python train.py --hidden_size=512 --rope_theta=10000.0 --init_std_qkv=0.0305 --optimizer="adam_hyperball" --schedule="wsd" --batch_tokens=65536 --max_steps=8889 --dataset="wikipedia_en"
Each number is 50 + 12 x the weight over its row's rms, rounded and kept within 0 to 99. Layers, rows and columns count from 0. The size before them is the row's rms in percent of the matrix's.

# layer 6 attention query, 512x512, rms 0.0305, rows 325-379, columns 256-319
070:68 42 65 46 70 50 36 58 29 33 46 50 50 46 47 51 48 64 44 52 49 66 43 67 31 38 68 53 68 49 40 50 60 40 59 64 43 32 54 39 47 62 56 33 36 48 56 62 31 44 24 52 35 51 35 49 56 50 58 48 33 47 44 38
079:51 46 35 51 37 54 59 52 56 63 87 34 60 44 64 33 68 60 68 67 43 49 51 33 48 33 60 39 36 45 34 57 33 44 53 65 59 48 66 65 51 56 39 33 47 53 71 44 44 35 49 68 44 65 47 45 43 48 53 59 21 45 49 43
070:43 69 44 41 30 45 65 61 54 70 47 53 47 46 43 58 64 37 45 40 66 44 47 38 77 48 62 59 51 44 39 50 40 42 32 47 55 50 63 54 55 40 35 63 49 59 37 45 71 51 66 46 74 53 54 55 57 30 41 48 50 67 54 47
077:54 50 51 54 39 51 57 62 50 54 50 45 57 61 51 41 43 51 59 75 33 52 58 43 69 41 48 41 34 58 51 36 44 48 36 51 46 37 46 66 54 58 34 51 51 67 68 37 53 25 43 57 46 57 53 65 36 41 52 71 26 47 51 42
077:26 56 54 36 46 55 55 55 58 72 22 46 38 64 28 50 37 35 44 30 55 63 40 41 65 52 45 47 51 45 57 59 52 43 40 36 50 65 50 51 41 34 27 68 31 47 38 44 68 56 42 38 28 49 61 45 68 35 43 53 69 63 60 61
073:66 46 44 57 49 55 40 47 42 41 48 46 47 50 43 62 61 43 46 57 65 50 62 50 34 46 45 47 41 55 54 35 55 47 72 47 44 35 46 51 68 66 78 36 59 50 57 65 34 41 52 59 60 44 36 47 52 69 46 63 41 34 52 50
080:57 49 45 58 56 50 47 60 68 40 58 42 54 45 62 43 51 54 52 63 62 17 54 39 43 38 42 42 52 61 27 40 53 46 41 52 45 38 70 58 45 61 37 36 54 49 64 45 41 57 50 62 70 49 34 52 38 57 71 41 25 39 46 43
092:40 39 51 35 52 50 49 57 50 48 93 51 40 54 74 47 57 48 44 62 37 55 61 38 34 28 70 49 45 49 34 44 41 44 29 56 74 43 71 51 49 55 41 46 50 56 60 54 65 23 43 60 42 48 36 60 51 34 66 66 34 52 55 45
079:38 41 57 41 41 50 60 48 39 54 48 61 56 46 33 46 58 41 58 49 63 66 39 49 54 60 55 46 45 38 63 38 47 44 49 53 62 65 48 43 66 51 46 46 55 29 43 48 60 48 40 37 22 44 64 58 60 41 47 38 60 71 44 57
082:57 48 50 44 49 43 79 80 56 59 64 58 63 63 61 44 30 64 71 67 62 62 53 41 65 57 01 47 63 44 40 39 43 34 48 58 57 46 43 69 46 49 58 33 55 44 46 50 38 52 20 71 36 52 56 62 40 64 47 25 45 56 53 39
084:33 43 69 54 56 65 58 59 35 63 36 64 47 63 26 59 55 45 43 26 50 55 49 41 53 55 55 53 72 46 50 53 61 42 50 40 62 73 42 56 48 28 43 64 45 49 28 53 62 49 54 35 30 56 57 47 37 25 58 34 67 61 30 59
089:46 67 23 35 66 69 47 47 45 46 71 46 45 50 54 45 37 69 45 54 59 65 60 52 56 66 42 38 51 46 49 28 32 31 59 51 43 37 62 42 34 63 52 43 51 44 35 49 28 46 56 38 74 47 27 53 54 76 44 69 21 48 54 45
083:57 50 75 58 68 49 67 55 54 53 53 37 51 69 58 71 47 49 50 40 25 37 52 44 36 37 25 42 61 64 53 49 58 64 29 47 39 60 59 60 44 36 39 52 62 46 47 52 40 28 54 67 60 38 50 51 49 53 45 46 53 44 25 52
093:68 59 31 35 39 40 33 33 55 48 49 36 40 47 69 49 37 44 50 32 35 49 51 52 57 48 64 39 48 46 39 76 33 47 44 54 51 48 42 39 37 50 61 50 46 61 49 50 39 57 53 56 62 55 45 49 45 62 55 69 42 49 59 63
105:79 59 27 55 60 39 54 58 56 38 63 41 59 41 86 47 43 51 68 47 44 28 56 48 46 60 41 33 68 61 43 53 43 28 50 65 40 36 52 69 40 58 57 49 50 63 66 59 39 33 50 50 76 52 30 45 48 63 65 71 31 60 54 53
098:57 46 72 38 53 48 54 53 59 45 45 46 53 30 53 55 46 43 30 55 30 51 55 46 30 34 46 44 60 35 44 60 49 21 57 57 55 52 30 69 54 47 59 51 33 52 57 43 44 41 67 75 48 55 44 67 51 36 42 23 51 55 35 48
105:48 63 41 68 43 53 60 31 51 41 34 48 52 45 49 44 39 50 67 55 51 59 54 47 38 55 57 65 35 39 41 41 53 32 48 36 37 33 37 51 43 59 42 59 75 37 51 48 59 44 42 25 60 30 53 42 58 65 47 34 52 22 32 49
102:33 51 51 50 57 57 49 45 67 42 70 66 62 42 42 50 60 59 58 27 56 67 63 50 61 41 37 53 57 49 34 48 60 55 61 55 37 53 46 47 45 39 32 33 54 50 39 45 39 82 68 45 30 67 56 45 45 45 56 56 66 55 47 61
110:47 39 65 36 30 40 62 67 57 64 55 29 67 40 66 19 53 31 53 42 45 48 58 62 70 61 47 57 78 52 63 73 52 76 48 57 24 69 31 51 29 49 48 49 55 24 55 73 65 40 57 49 35 46 49 36 46 55 45 31 53 67 42 48
105:39 42 77 49 43 71 50 51 49 43 46 38 47 50 37 33 35 44 43 65 52 63 35 43 52 27 72 57 28 49 32 50 40 77 62 62 55 40 64 32 61 52 45 52 29 48 64 50 56 42 55 60 29 42 46 56 55 55 43 48 29 48 61 45
109:57 48 51 46 42 45 77 46 44 36 62 51 55 38 50 45 45 44 48 30 65 42 41 50 50 65 70 64 42 39 31 42 61 59 69 61 39 40 77 38 37 47 52 58 49 41 67 34 65 42 40 54 69 65 24 46 56 44 45 39 54 52 72 53
112:49 61 57 67 57 46 62 57 43 56 54 43 26 46 52 63 57 46 73 45 55 42 50 21 49 48 66 71 52 43 50 30 40 38 31 47 38 62 63 14 50 46 48 60 88 53 51 65 58 52 57 48 63 54 58 58 31 51 48 40 73 58 57 55
106:47 23 35 59 54 40 58 44 60 61 36 32 42 36 46 56 65 42 62 44 60 57 44 52 64 49 59 35 54 45 45 36 47 47 41 53 66 44 38 60 57 46 73 37 39 41 72 66 52 23 39 57 44 83 44 67 48 67 57 29 30 37 69 50
109:39 42 43 81 60 35 31 88 57 58 57 49 51 49 38 62 50 44 58 60 40 52 46 59 45 36 52 51 57 73 45 50 49 70 42 68 72 19 57 65 71 51 58 58 34 65 52 57 56 61 56 48 71 56 49 32 42 30 52 47 56 44 56 40
110:28 62 75 67 63 27 61 26 63 51 40 49 57 57 65 38 64 38 32 38 56 46 48 54 74 44 54 51 63 52 42 48 48 52 42 53 48 41 18 39 39 42 58 47 50 62 50 28 35 31 60 52 55 60 37 38 52 48 63 49 39 35 32 50
109:29 39 31 44 68 53 56 48 64 72 35 63 37 39 44 33 54 63 56 45 55 51 62 34 52 60 47 28 58 34 52 47 44 64 79 74 40 38 44 53 33 37 47 27 57 71 63 50 60 49 51 48 35 54 53 30 41 58 62 62 71 56 67 55
108:65 38 60 54 49 30 51 58 62 67 66 54 56 77 31 57 52 72 56 45 52 60 18 44 44 39 32 46 65 62 37 38 45 47 50 60 64 47 64 45 48 51 49 56 40 30 28 44 25 31 66 45 51 47 38 28 48 65 36 64 51 65 52 40
109:52 46 54 44 64 59 32 40 66 56 78 67 16 26 65 44 67 57 58 35 42 46 46 56 48 53 54 48 61 35 36 47 53 49 44 43 56 43 57 46 64 53 36 33 40 23 50 67 53 50 66 52 70 09 59 33 34 42 68 60 52 27 38 15
107:61 34 54 44 52 43 44 41 35 65 48 61 29 63 34 57 57 57 68 47 38 52 30 53 20 55 64 63 37 29 67 42 60 50 61 40 64 71 37 29 49 58 59 61 50 48 66 28 59 51 35 55 61 51 58 53 74 57 49 47 58 40 49 54
109:56 55 45 46 47 52 45 59 61 43 77 46 56 68 30 43 49 68 34 62 28 55 47 57 54 73 59 33 40 53 52 55 33 61 24 55 51 51 70 39 39 52 34 24 43 39 45 55 47 69 57 51 68 54 41 35 47 61 46 22 63 44 52 45
109:46 59 48 20 48 52 65 36 48 50 45 54 52 14 45 68 53 43 64 30 52 51 41 59 45 38 62 68 44 55 40 40 74 54 62 64 50 59 37 49 55 47 43 50 61 66 61 58 32 38 52 59 52 22 32 45 52 34 48 39 66 55 39 52
109:34 68 35 48 48 60 45 60 35 59 53 44 34 45 17 69 46 48 43 75 49 67 29 43 61 65 57 35 38 65 47 60 36 57 20 35 35 46 50 53 80 66 27 47 49 51 34 44 34 42 31 43 20 49 56 68 50 59 44 65 65 59 47 60
109:61 61 50 49 45 56 57 31 51 59 53 36 58 37 70 36 57 56 48 61 49 47 43 37 39 66 53 76 45 50 58 53 62 40 82 54 45 50 49 42 62 46 39 46 60 58 60 54 26 60 48 31 61 29 54 47 44 54 49 62 52 40 50 57
107:46 55 44 55 53 42 39 55 32 46 51 52 59 38 38 59 53 36 46 44 41 51 42 30 64 60 52 40 61 52 54 45 41 45 64 36 56 41 52 48 70 44 37 51 55 78 59 55 52 42 61 30 60 30 56 34 23 56 48 50 51 42 65 44
105:47 37 69 63 66 66 53 55 57 53 20 60 52 30 60 41 39 83 41 57 58 43 51 32 46 41 34 46 68 54 55 54 51 43 63 51 55 60 47 55 60 43 69 32 44 75 31 59 42 84 30 64 48 55 25 63 45 43 58 48 53 58 54 46
108:25 65 57 58 47 34 59 55 63 30 62 49 49 36 44 44 42 43 35 51 59 40 62 46 39 48 66 43 48 36 42 58 63 34 78 58 60 32 68 39 62 40 66 44 67 56 30 35 41 35 40 62 61 47 53 49 50 71 62 54 60 56 37 53
105:57 58 27 43 69 44 69 66 55 42 42 56 34 19 46 25 48 46 68 53 50 57 49 65 54 65 52 62 72 50 52 32 41 46 47 56 53 60 69 48 48 67 39 56 65 42 76 50 61 48 48 58 55 68 71 45 58 58 41 63 69 48 54 47
107:58 38 59 57 71 53 65 43 49 30 47 59 58 53 49 33 32 59 38 45 53 36 41 34 53 60 37 61 55 37 46 57 50 74 56 49 53 47 56 66 61 62 45 19 45 51 53 30 59 46 58 74 42 62 48 52 70 24 55 46 32 55 20 47
107:54 59 53 54 50 43 53 69 68 53 66 73 50 30 66 49 50 40 80 57 45 47 51 66 64 71 43 51 56 48 48 34 70 40 57 53 74 44 58 60 60 34 38 41 21 46 67 27 41 51 54 60 54 29 38 59 35 59 41 46 70 78 35 34
107:65 61 51 28 61 33 59 38 37 46 53 44 39 72 43 44 45 42 59 46 51 67 46 44 47 27 61 66 45 26 41 56 55 59 52 44 74 54 50 46 51 62 36 40 62 61 71 42 38 37 56 40 50 52 43 65 58 39 43 42 51 44 66 45
109:43 59 52 59 54 40 47 64 23 56 70 53 62 40 47 68 48 45 59 50 53 50 39 52 61 42 41 62 75 46 44 54 45 38 35 50 43 38 45 56 41 40 56 58 63 25 56 60 49 49 31 33 61 50 39 44 57 50 44 51 70 58 55 45
107:49 54 55 46 48 40 42 19 67 54 45 34 55 36 48 57 50 47 57 62 51 38 63 61 39 67 49 50 63 33 52 50 46 72 61 57 50 31 48 55 29 36 44 50 48 44 48 57 37 40 56 48 25 46 49 41 38 32 74 39 33 52 36 60
108:49 64 43 20 67 57 52 60 54 55 60 88 52 55 55 57 52 54 63 62 49 47 46 42 35 62 54 56 56 57 54 36 53 34 56 53 43 40 40 48 54 68 69 54 49 55 51 52 57 51 60 45 40 41 50 62 34 45 47 47 37 35 47 33
112:45 29 49 37 38 45 38 45 28 61 62 47 46 52 45 44 52 50 48 46 53 57 69 60 46 71 47 56 74 36 65 47 47 74 49 45 66 54 34 55 41 63 43 43 31 48 44 63 59 50 49 45 45 61 52 28 40 42 53 64 55 56 47 64
112:49 55 60 53 44 49 36 53 61 38 44 44 46 56 33 48 52 48 40 56 49 49 61 37 41 63 45 44 59 53 51 67 44 53 60 57 65 42 51 40 49 40 64 57 53 49 63 59 36 46 36 76 52 49 66 53 55 54 66 43 52 32 32 19
106:53 38 38 42 36 44 56 37 49 47 38 59 51 48 48 63 43 47 44 70 40 40 57 43 77 50 35 54 37 74 55 56 49 59 62 54 45 37 56 49 56 69 54 37 39 55 22 51 39 39 23 34 47 75 21 52 46 49 54 69 46 49 45 54
108:79 35 58 40 66 41 33 45 35 54 35 41 54 55 31 68 70 55 42 60 20 52 47 38 60 40 53 27 49 44 42 58 42 23 31 72 34 57 52 48 45 55 73 43 48 63 42 52 49 48 56 46 63 26 47 68 40 76 41 43 36 83 46 79
109:66 54 32 48 62 47 32 42 54 41 47 59 50 49 62 25 48 27 40 49 56 64 65 45 55 35 62 42 63 52 89 40 55 40 31 52 45 42 21 50 35 34 36 56 52 36 55 67 33 37 65 51 54 66 50 55 49 65 26 47 31 60 46 54
108:58 65 52 57 58 44 58 44 37 71 50 53 59 58 32 68 51 61 41 42 57 38 52 65 67 47 42 54 39 38 31 46 45 52 56 81 43 29 39 58 69 56 39 45 77 63 42 36 58 78 41 61 65 44 47 61 55 74 44 39 47 65 51 39
105:67 44 70 24 53 54 65 56 47 41 24 58 61 61 37 61 45 33 65 43 40 57 68 58 46 42 63 49 46 32 57 32 45 56 43 54 75 62 43 43 55 39 42 69 42 55 43 69 44 58 55 62 40 34 42 54 50 59 50 47 33 56 54 36
104:38 38 54 38 52 49 72 42 60 35 33 56 46 25 27 56 42 46 48 33 51 47 47 51 65 62 38 68 55 62 57 77 52 69 64 32 34 52 66 46 49 43 54 48 81 57 57 47 48 55 47 39 60 59 44 39 36 44 34 39 52 69 39 49
108:39 55 66 61 57 73 50 46 44 42 47 60 60 52 24 69 48 41 43 49 54 49 47 54 70 43 47 28 59 50 64 48 77 65 72 57 46 43 70 49 64 48 74 61 68 59 45 62 63 51 29 58 44 68 60 54 68 59 56 46 56 71 31 56
105:42 54 81 41 59 48 37 55 42 51 44 46 66 66 63 47 29 77 37 56 48 49 78 51 64 30 43 71 44 68 16 50 54 49 57 46 54 39 67 64 42 53 50 49 21 10 44 26 44 30 23 57 50 57 61 32 62 61 66 54 51 70 37 34
110:44 44 46 51 47 68 37 53 56 55 57 63 78 58 35 47 50 42 59 36 43 48 61 53 51 58 34 56 47 57 27 46 51 58 44 77 59 42 56 38 38 29 45 73 45 70 51 65 60 39 35 65 40 46 36 66 45 26 37 36 55 30 45 45
107:30 41 70 66 56 56 54 34 20 57 52 16 53 44 54 54 51 33 59 47 54 40 64 85 71 62 41 50 47 35 56 42 55 67 51 49 61 42 60 47 51 37 43 78 39 53 53 65 33 56 52 56 43 53 50 48 55 55 38 53 46 57 60 51
# layer 6 attention key, 512x512, rms 0.0305, rows 325-378, columns 256-319
063:34 37 47 48 60 68 31 48 25 42 68 41 48 50 29 54 36 41 45 53 56 48 55 43 65 37 32 22 56 29 47 24 59 45 40 19 21 58 28 34 40 36 65 37 35 49 44 51 63 51 54 66 41 55 56 66 54 52 58 52 66 52 44 46
075:72 32 49 23 51 55 68 50 59 55 47 44 65 54 64 54 67 39 71 60 36 47 32 57 62 63 65 65 70 69 41 44 61 70 70 43 67 46 79 57 67 45 40 40 43 60 52 60 37 59 42 29 50 53 54 49 43 62 47 56 38 57 48 66
064:64 60 35 40 42 54 58 33 64 56 58 60 51 55 53 32 63 45 61 46 42 28 46 57 56 53 48 59 48 66 57 49 59 39 57 54 37 43 42 56 64 60 56 49 66 68 52 45 25 47 41 38 57 52 37 32 57 68 58 37 49 43 51 52
065:57 49 53 55 56 43 39 50 57 57 57 46 58 51 58 48 63 41 80 58 55 39 32 52 65 68 31 68 38 53 59 45 43 71 59 53 44 42 54 55 59 57 46 53 61 65 52 56 18 65 41 00 65 42 54 48 38 61 38 56 47 41 41 62
077:39 59 55 78 36 57 37 33 61 44 50 48 46 28 35 27 46 61 44 46 69 36 59 55 47 41 64 63 31 46 57 59 49 35 43 49 17 41 40 43 70 46 60 64 60 45 36 57 53 35 69 49 71 47 50 43 67 43 51 25 48 47 47 33
079:58 33 52 30 50 28 60 42 43 53 48 44 49 56 62 59 34 58 63 41 29 58 45 49 35 60 58 21 75 50 29 52 44 71 37 53 72 55 47 43 56 60 46 37 61 26 68 53 42 29 36 48 39 69 44 50 47 62 29 50 45 56 50 83
071:63 45 47 33 64 55 56 39 60 58 39 49 44 59 52 62 67 35 71 73 43 41 26 56 59 68 18 57 52 56 51 50 44 63 67 59 58 38 54 37 54 56 43 55 47 64 41 54 31 51 34 37 46 57 40 44 47 70 33 50 52 46 63 65
084:40 62 47 45 54 51 21 52 62 53 17 47 36 49 43 51 41 43 61 57 36 25 49 63 68 34 32 45 44 58 48 51 51 50 64 25 33 52 54 54 51 47 34 79 51 60 46 43 42 62 64 16 54 60 28 44 61 73 48 39 42 40 48 49
080:39 61 58 61 73 59 37 38 35 38 57 35 57 48 44 35 61 80 35 35 60 31 64 41 39 30 51 43 55 42 39 61 60 49 31 43 51 38 41 66 46 34 54 63 51 43 56 29 65 40 49 55 63 33 45 67 64 42 47 35 59 39 32 27
094:25 58 52 78 29 48 39 35 47 56 57 63 47 51 36 39 43 69 54 30 53 34 51 56 65 53 54 53 24 38 63 66 48 51 48 63 51 51 44 41 71 70 70 71 38 49 54 35 47 50 62 55 43 59 59 60 74 26 57 40 49 58 67 47
073:45 60 44 62 62 30 41 52 32 51 49 54 62 58 68 65 38 47 59 31 27 56 69 35 43 29 51 43 43 50 56 48 39 50 32 58 68 47 50 44 42 30 58 59 47 53 67 30 58 46 48 50 42 44 65 48 61 35 49 82 50 48 46 34
071:56 50 39 57 46 45 56 61 52 55 42 39 50 49 63 48 41 32 68 45 63 42 34 70 24 61 69 38 64 64 48 58 41 48 62 76 42 41 44 46 61 51 62 53 78 57 55 34 52 47 68 39 50 56 57 46 42 60 63 41 33 47 64 54
100:37 55 42 63 49 66 62 49 62 58 42 38 51 32 48 55 66 50 54 61 53 77 46 51 55 63 34 56 39 43 50 49 46 31 62 44 42 48 44 41 40 34 43 51 45 54 47 53 59 79 47 34 58 62 45 56 47 51 49 45 53 32 66 52
121:63 42 44 23 55 49 56 37 46 51 27 62 58 55 52 52 68 37 55 52 33 55 46 40 72 66 52 55 71 71 35 32 44 62 60 57 51 44 53 47 28 55 55 48 72 57 43 69 39 42 46 47 35 38 42 57 50 72 53 61 50 47 52 70
079:46 31 60 34 65 46 46 48 57 59 50 62 50 61 63 48 32 60 29 39 47 49 46 50 25 54 57 40 66 21 50 44 39 42 50 59 46 68 60 58 58 57 53 45 51 31 32 38 58 40 49 61 37 79 64 50 54 59 45 41 49 43 45 61
102:54 33 51 42 52 45 40 49 64 58 51 60 59 46 42 50 74 52 26 45 48 48 47 49 42 35 29 83 60 60 52 65 50 76 54 60 41 61 38 47 50 72 36 42 50 66 68 42 55 53 50 43 36 53 43 63 30 21 32 37 50 49 51 50
103:53 54 59 43 47 48 71 38 49 55 47 32 53 45 66 82 61 52 53 74 44 53 38 48 63 43 54 54 74 45 68 44 62 36 43 56 59 59 40 51 59 63 27 56 30 66 49 59 53 51 39 49 55 50 27 32 56 43 25 48 61 63 63 64
108:62 55 52 27 57 67 45 54 51 51 49 39 46 53 52 46 61 72 55 35 44 65 26 57 52 54 37 57 40 58 51 44 68 34 62 59 49 65 76 53 45 58 54 63 79 39 28 35 40 47 69 53 20 50 53 56 46 59 71 64 57 50 46 49
110:47 35 54 54 40 23 71 64 52 47 61 53 40 39 45 32 49 51 26 48 26 67 76 50 56 48 64 35 44 30 31 50 66 45 31 34 69 56 58 49 43 56 53 51 34 37 35 44 38 47 55 54 43 48 45 61 54 57 49 36 47 65 44 56
104:50 48 61 55 43 34 53 50 59 60 52 44 56 57 48 32 61 38 61 54 43 51 70 51 40 59 59 51 41 51 53 58 42 66 55 37 44 68 63 39 45 56 37 59 61 53 42 54 63 38 59 27 45 49 37 25 59 39 49 59 51 25 27 47
107:50 48 79 33 49 70 52 40 40 60 54 38 40 57 50 59 43 60 35 33 34 34 49 27 64 55 55 30 27 55 39 53 51 62 52 56 42 61 54 69 22 53 64 57 84 36 55 45 48 38 53 47 40 57 50 63 48 48 35 18 59 59 65 58
110:53 39 56 58 62 45 58 39 53 40 52 36 53 44 49 63 41 68 48 69 39 35 45 38 49 59 41 58 51 25 59 34 43 62 53 21 55 54 58 21 34 45 60 56 22 47 61 43 60 51 46 39 55 50 47 74 47 42 61 42 54 60 65 62
109:61 37 55 41 62 45 75 58 38 52 49 59 50 42 38 71 69 40 37 64 48 48 52 45 62 44 55 58 52 41 58 32 44 45 47 41 58 61 52 66 74 51 66 56 42 40 46 32 52 47 33 73 43 57 42 48 39 48 51 45 48 47 57 34
108:62 34 67 50 46 51 34 68 39 63 44 29 26 39 50 53 54 56 40 67 62 47 68 45 43 51 56 45 31 38 37 33 51 64 50 63 49 32 26 44 62 53 52 38 40 53 48 58 41 35 43 57 45 60 47 57 45 61 53 45 80 58 45 74
106:41 53 46 58 76 57 45 61 49 55 52 46 43 58 59 51 50 45 27 46 56 42 39 61 54 56 59 55 71 54 51 51 40 59 61 56 54 51 57 64 28 47 42 55 51 56 65 41 54 51 56 63 52 66 42 38 52 41 32 40 56 43 34 28
108:42 41 55 43 47 29 57 59 42 43 44 43 48 53 61 33 58 29 61 54 52 59 55 48 43 49 75 49 40 47 43 63 34 59 34 44 45 56 66 57 47 59 73 34 34 57 61 33 53 32 46 55 44 71 60 48 69 37 62 60 30 53 59 39
108:56 39 43 57 45 42 45 57 66 48 63 77 37 62 36 67 44 50 57 82 51 44 46 61 57 53 60 36 65 60 61 52 56 42 16 38 52 13 71 60 38 69 33 52 48 55 65 48 26 49 44 45 40 51 49 52 51 49 50 37 45 28 66 32
108:46 47 45 60 43 48 37 27 38 40 67 41 37 61 57 45 18 47 44 46 65 85 43 23 55 30 47 23 24 56 36 74 54 43 49 28 43 66 48 74 56 57 56 57 75 37 49 55 30 44 63 71 67 42 60 58 79 31 55 64 66 38 34 47
106:43 42 49 51 48 55 56 25 55 46 50 57 45 49 43 45 45 57 71 57 33 62 28 45 63 55 37 31 50 47 53 32 70 42 59 44 28 40 47 61 66 37 47 58 45 48 47 60 47 43 48 29 30 62 41 49 61 57 37 23 51 50 57 63
108:53 47 52 56 67 36 49 51 54 64 67 61 47 39 60 46 41 73 37 46 41 66 58 58 58 36 69 39 35 48 66 27 50 50 52 55 42 57 43 40 28 55 66 65 60 37 34 44 44 51 40 43 49 59 42 37 62 44 46 47 28 52 49 64
109:49 50 45 18 43 52 41 41 72 48 52 56 46 39 38 35 45 47 43 37 67 51 47 66 51 60 51 71 39 36 62 64 45 42 70 46 66 68 56 57 52 51 32 22 53 48 30 64 56 49 36 51 49 70 47 79 40 34 43 25 27 54 60 58
109:38 61 42 69 64 60 38 40 57 54 49 37 72 54 44 43 32 38 31 56 53 48 45 52 59 66 41 53 46 46 57 22 53 53 41 60 48 48 38 44 61 49 61 47 44 39 53 44 38 29 38 59 49 34 46 58 43 42 53 64 54 56 63 48
108:68 38 44 26 47 63 49 54 37 44 52 32 63 62 68 46 32 50 50 68 43 53 42 46 50 58 73 60 67 38 54 50 53 41 46 59 55 58 45 62 40 50 54 60 56 49 48 24 27 60 59 44 42 49 65 45 58 34 55 57 50 82 28 52
111:57 39 43 56 34 30 39 39 35 26 44 65 47 64 62 21 60 31 47 13 41 54 39 50 73 57 41 80 33 43 49 56 42 23 42 61 51 55 57 36 45 52 47 58 49 37 37 69 67 39 65 48 42 32 66 59 45 23 42 69 43 57 55 60
105:36 55 60 48 58 42 60 49 38 61 48 71 37 45 59 59 39 80 33 59 38 55 62 52 35 42 28 62 64 37 41 48 38 25 44 54 50 83 69 56 45 57 64 48 57 68 45 52 44 45 53 40 39 39 65 33 60 49 59 34 55 55 50 38
110:46 64 56 47 58 36 75 63 49 54 39 24 30 53 72 49 49 46 44 37 45 54 58 61 62 82 69 47 61 63 69 65 59 53 61 67 69 54 52 50 55 48 42 70 75 59 40 51 34 32 69 42 35 45 72 53 39 51 63 57 50 78 32 37
106:66 53 50 56 59 32 44 25 48 56 52 46 30 46 49 54 55 51 39 77 36 41 51 41 60 78 53 38 59 26 48 49 41 55 64 54 44 61 74 44 59 53 56 56 67 31 54 48 33 60 45 45 44 49 29 30 48 42 59 46 44 66 36 60
107:44 67 27 63 65 57 45 39 14 52 66 52 52 51 35 73 61 30 54 55 64 49 46 58 68 35 27 58 71 49 39 63 53 71 66 57 52 35 61 41 52 43 51 50 55 69 56 38 57 55 54 54 62 36 56 43 51 41 40 59 60 59 57 36
110:63 51 68 47 57 31 42 59 57 52 59 49 38 61 53 57 51 50 41 51 62 51 27 57 70 69 33 40 50 34 52 32 42 67 32 74 33 60 42 40 54 60 47 48 35 31 71 46 45 43 61 28 67 45 43 44 38 39 56 35 49 52 24 68
108:43 61 48 46 63 38 50 32 83 56 58 54 34 52 41 62 27 88 67 27 44 33 42 61 24 44 88 62 62 43 42 34 47 73 29 35 53 59 52 56 32 49 51 49 79 66 48 13 34 54 65 51 50 42 65 63 54 52 56 65 67 59 45 67
111:39 37 60 48 43 40 54 43 50 65 51 54 73 49 65 34 47 45 51 36 54 31 38 62 58 51 71 45 49 69 56 66 58 29 41 72 50 46 62 51 52 55 37 61 37 38 57 53 24 57 48 56 42 53 31 47 56 61 50 40 63 50 31 66
107:39 52 60 61 45 53 32 44 49 49 51 32 49 16 51 44 60 45 47 42 55 57 54 56 14 57 45 46 46 59 37 49 47 48 48 38 56 35 58 48 65 34 31 62 31 60 72 66 53 55 46 46 50 62 45 53 24 36 40 37 38 46 55 40
112:45 42 51 47 46 51 45 42 50 56 58 72 45 42 66 45 38 59 53 54 43 51 46 29 22 37 44 70 50 34 61 49 47 79 50 47 58 39 62 42 50 47 36 40 44 53 58 55 38 51 52 43 52 56 51 41 63 27 36 46 52 54 67 66
106:53 41 60 56 63 61 35 57 47 47 45 60 52 62 43 59 41 51 64 20 65 67 69 63 33 45 87 28 63 34 57 55 43 46 48 52 40 69 60 57 56 57 59 68 50 35 37 54 84 33 56 60 45 57 46 66 56 67 63 56 56 58 47 50
109:49 43 52 51 41 57 49 36 47 42 38 46 40 75 41 47 41 57 48 49 37 47 56 47 67 43 31 57 80 37 65 37 38 27 45 66 38 58 56 64 38 38 71 43 49 38 37 53 38 45 50 45 52 45 37 37 38 44 63 50 36 43 48 57
105:49 49 65 53 30 54 48 41 24 55 67 59 44 35 43 49 36 73 63 29 44 44 52 42 21 46 72 40 42 48 53 51 63 30 46 65 38 70 53 56 44 64 68 47 65 42 33 43 43 50 68 60 40 71 65 52 41 26 51 39 50 33 42 63
108:71 40 61 35 63 48 46 68 24 45 65 47 63 64 76 36 38 68 39 49 35 66 44 43 39 37 60 60 55 51 39 48 46 38 35 47 41 35 44 61 72 47 63 49 57 38 52 38 45 36 60 43 55 53 64 70 23 62 49 27 49 53 42 49
107:67 61 37 77 44 54 34 65 55 30 54 56 65 57 31 31 66 45 49 43 53 39 72 43 29 45 60 44 65 39 38 42 43 52 68 51 42 50 44 53 47 49 41 51 58 30 49 79 34 55 39 43 60 74 59 33 58 58 43 41 56 39 37 47
108:29 34 38 65 52 26 53 41 33 66 70 39 42 73 49 51 49 65 44 45 79 38 31 52 44 74 47 60 46 32 51 55 70 46 60 60 34 32 24 57 47 43 57 52 63 48 62 40 59 53 36 45 42 67 62 59 61 60 57 57 44 50 49 42
108:56 65 59 34 35 46 59 46 43 60 48 56 49 49 33 43 45 50 47 59 62 50 46 42 59 39 74 66 46 44 69 57 43 57 47 59 40 46 49 35 54 60 68 61 30 57 43 52 40 57 46 53 43 46 34 46 42 53 45 48 38 40 47 48
108:56 43 59 54 38 57 55 43 34 36 45 58 45 40 43 60 43 33 53 65 55 40 41 47 76 51 63 47 65 48 61 44 36 35 59 57 56 66 64 58 53 58 74 45 63 59 43 50 45 63 70 63 60 58 57 55 42 64 43 39 33 60 44 66
108:51 39 52 60 39 76 49 22 64 60 28 66 50 45 57 46 54 60 47 36 53 34 46 60 46 65 65 46 50 39 56 60 51 59 54 47 64 44 49 49 66 32 46 50 46 56 29 57 62 43 38 57 53 55 68 52 57 41 66 45 65 44 61 47
107:43 34 54 55 35 52 48 43 44 64 70 42 53 50 47 46 53 48 32 48 49 58 37 47 68 52 63 49 46 39 67 42 41 40 68 38 29 46 61 36 38 56 61 64 49 39 61 36 49 52 37 48 64 35 51 41 62 31 65 57 67 31 51 64
106:42 71 53 38 68 41 53 58 47 56 37 60 58 32 63 46 69 53 53 63 57 56 61 46 80 51 53 47 62 56 42 57 43 74 59 65 64 50 52 36 54 40 39 54 31 64 61 43 37 72 39 56 34 37 40 47 51 68 55 55 24 58 60 56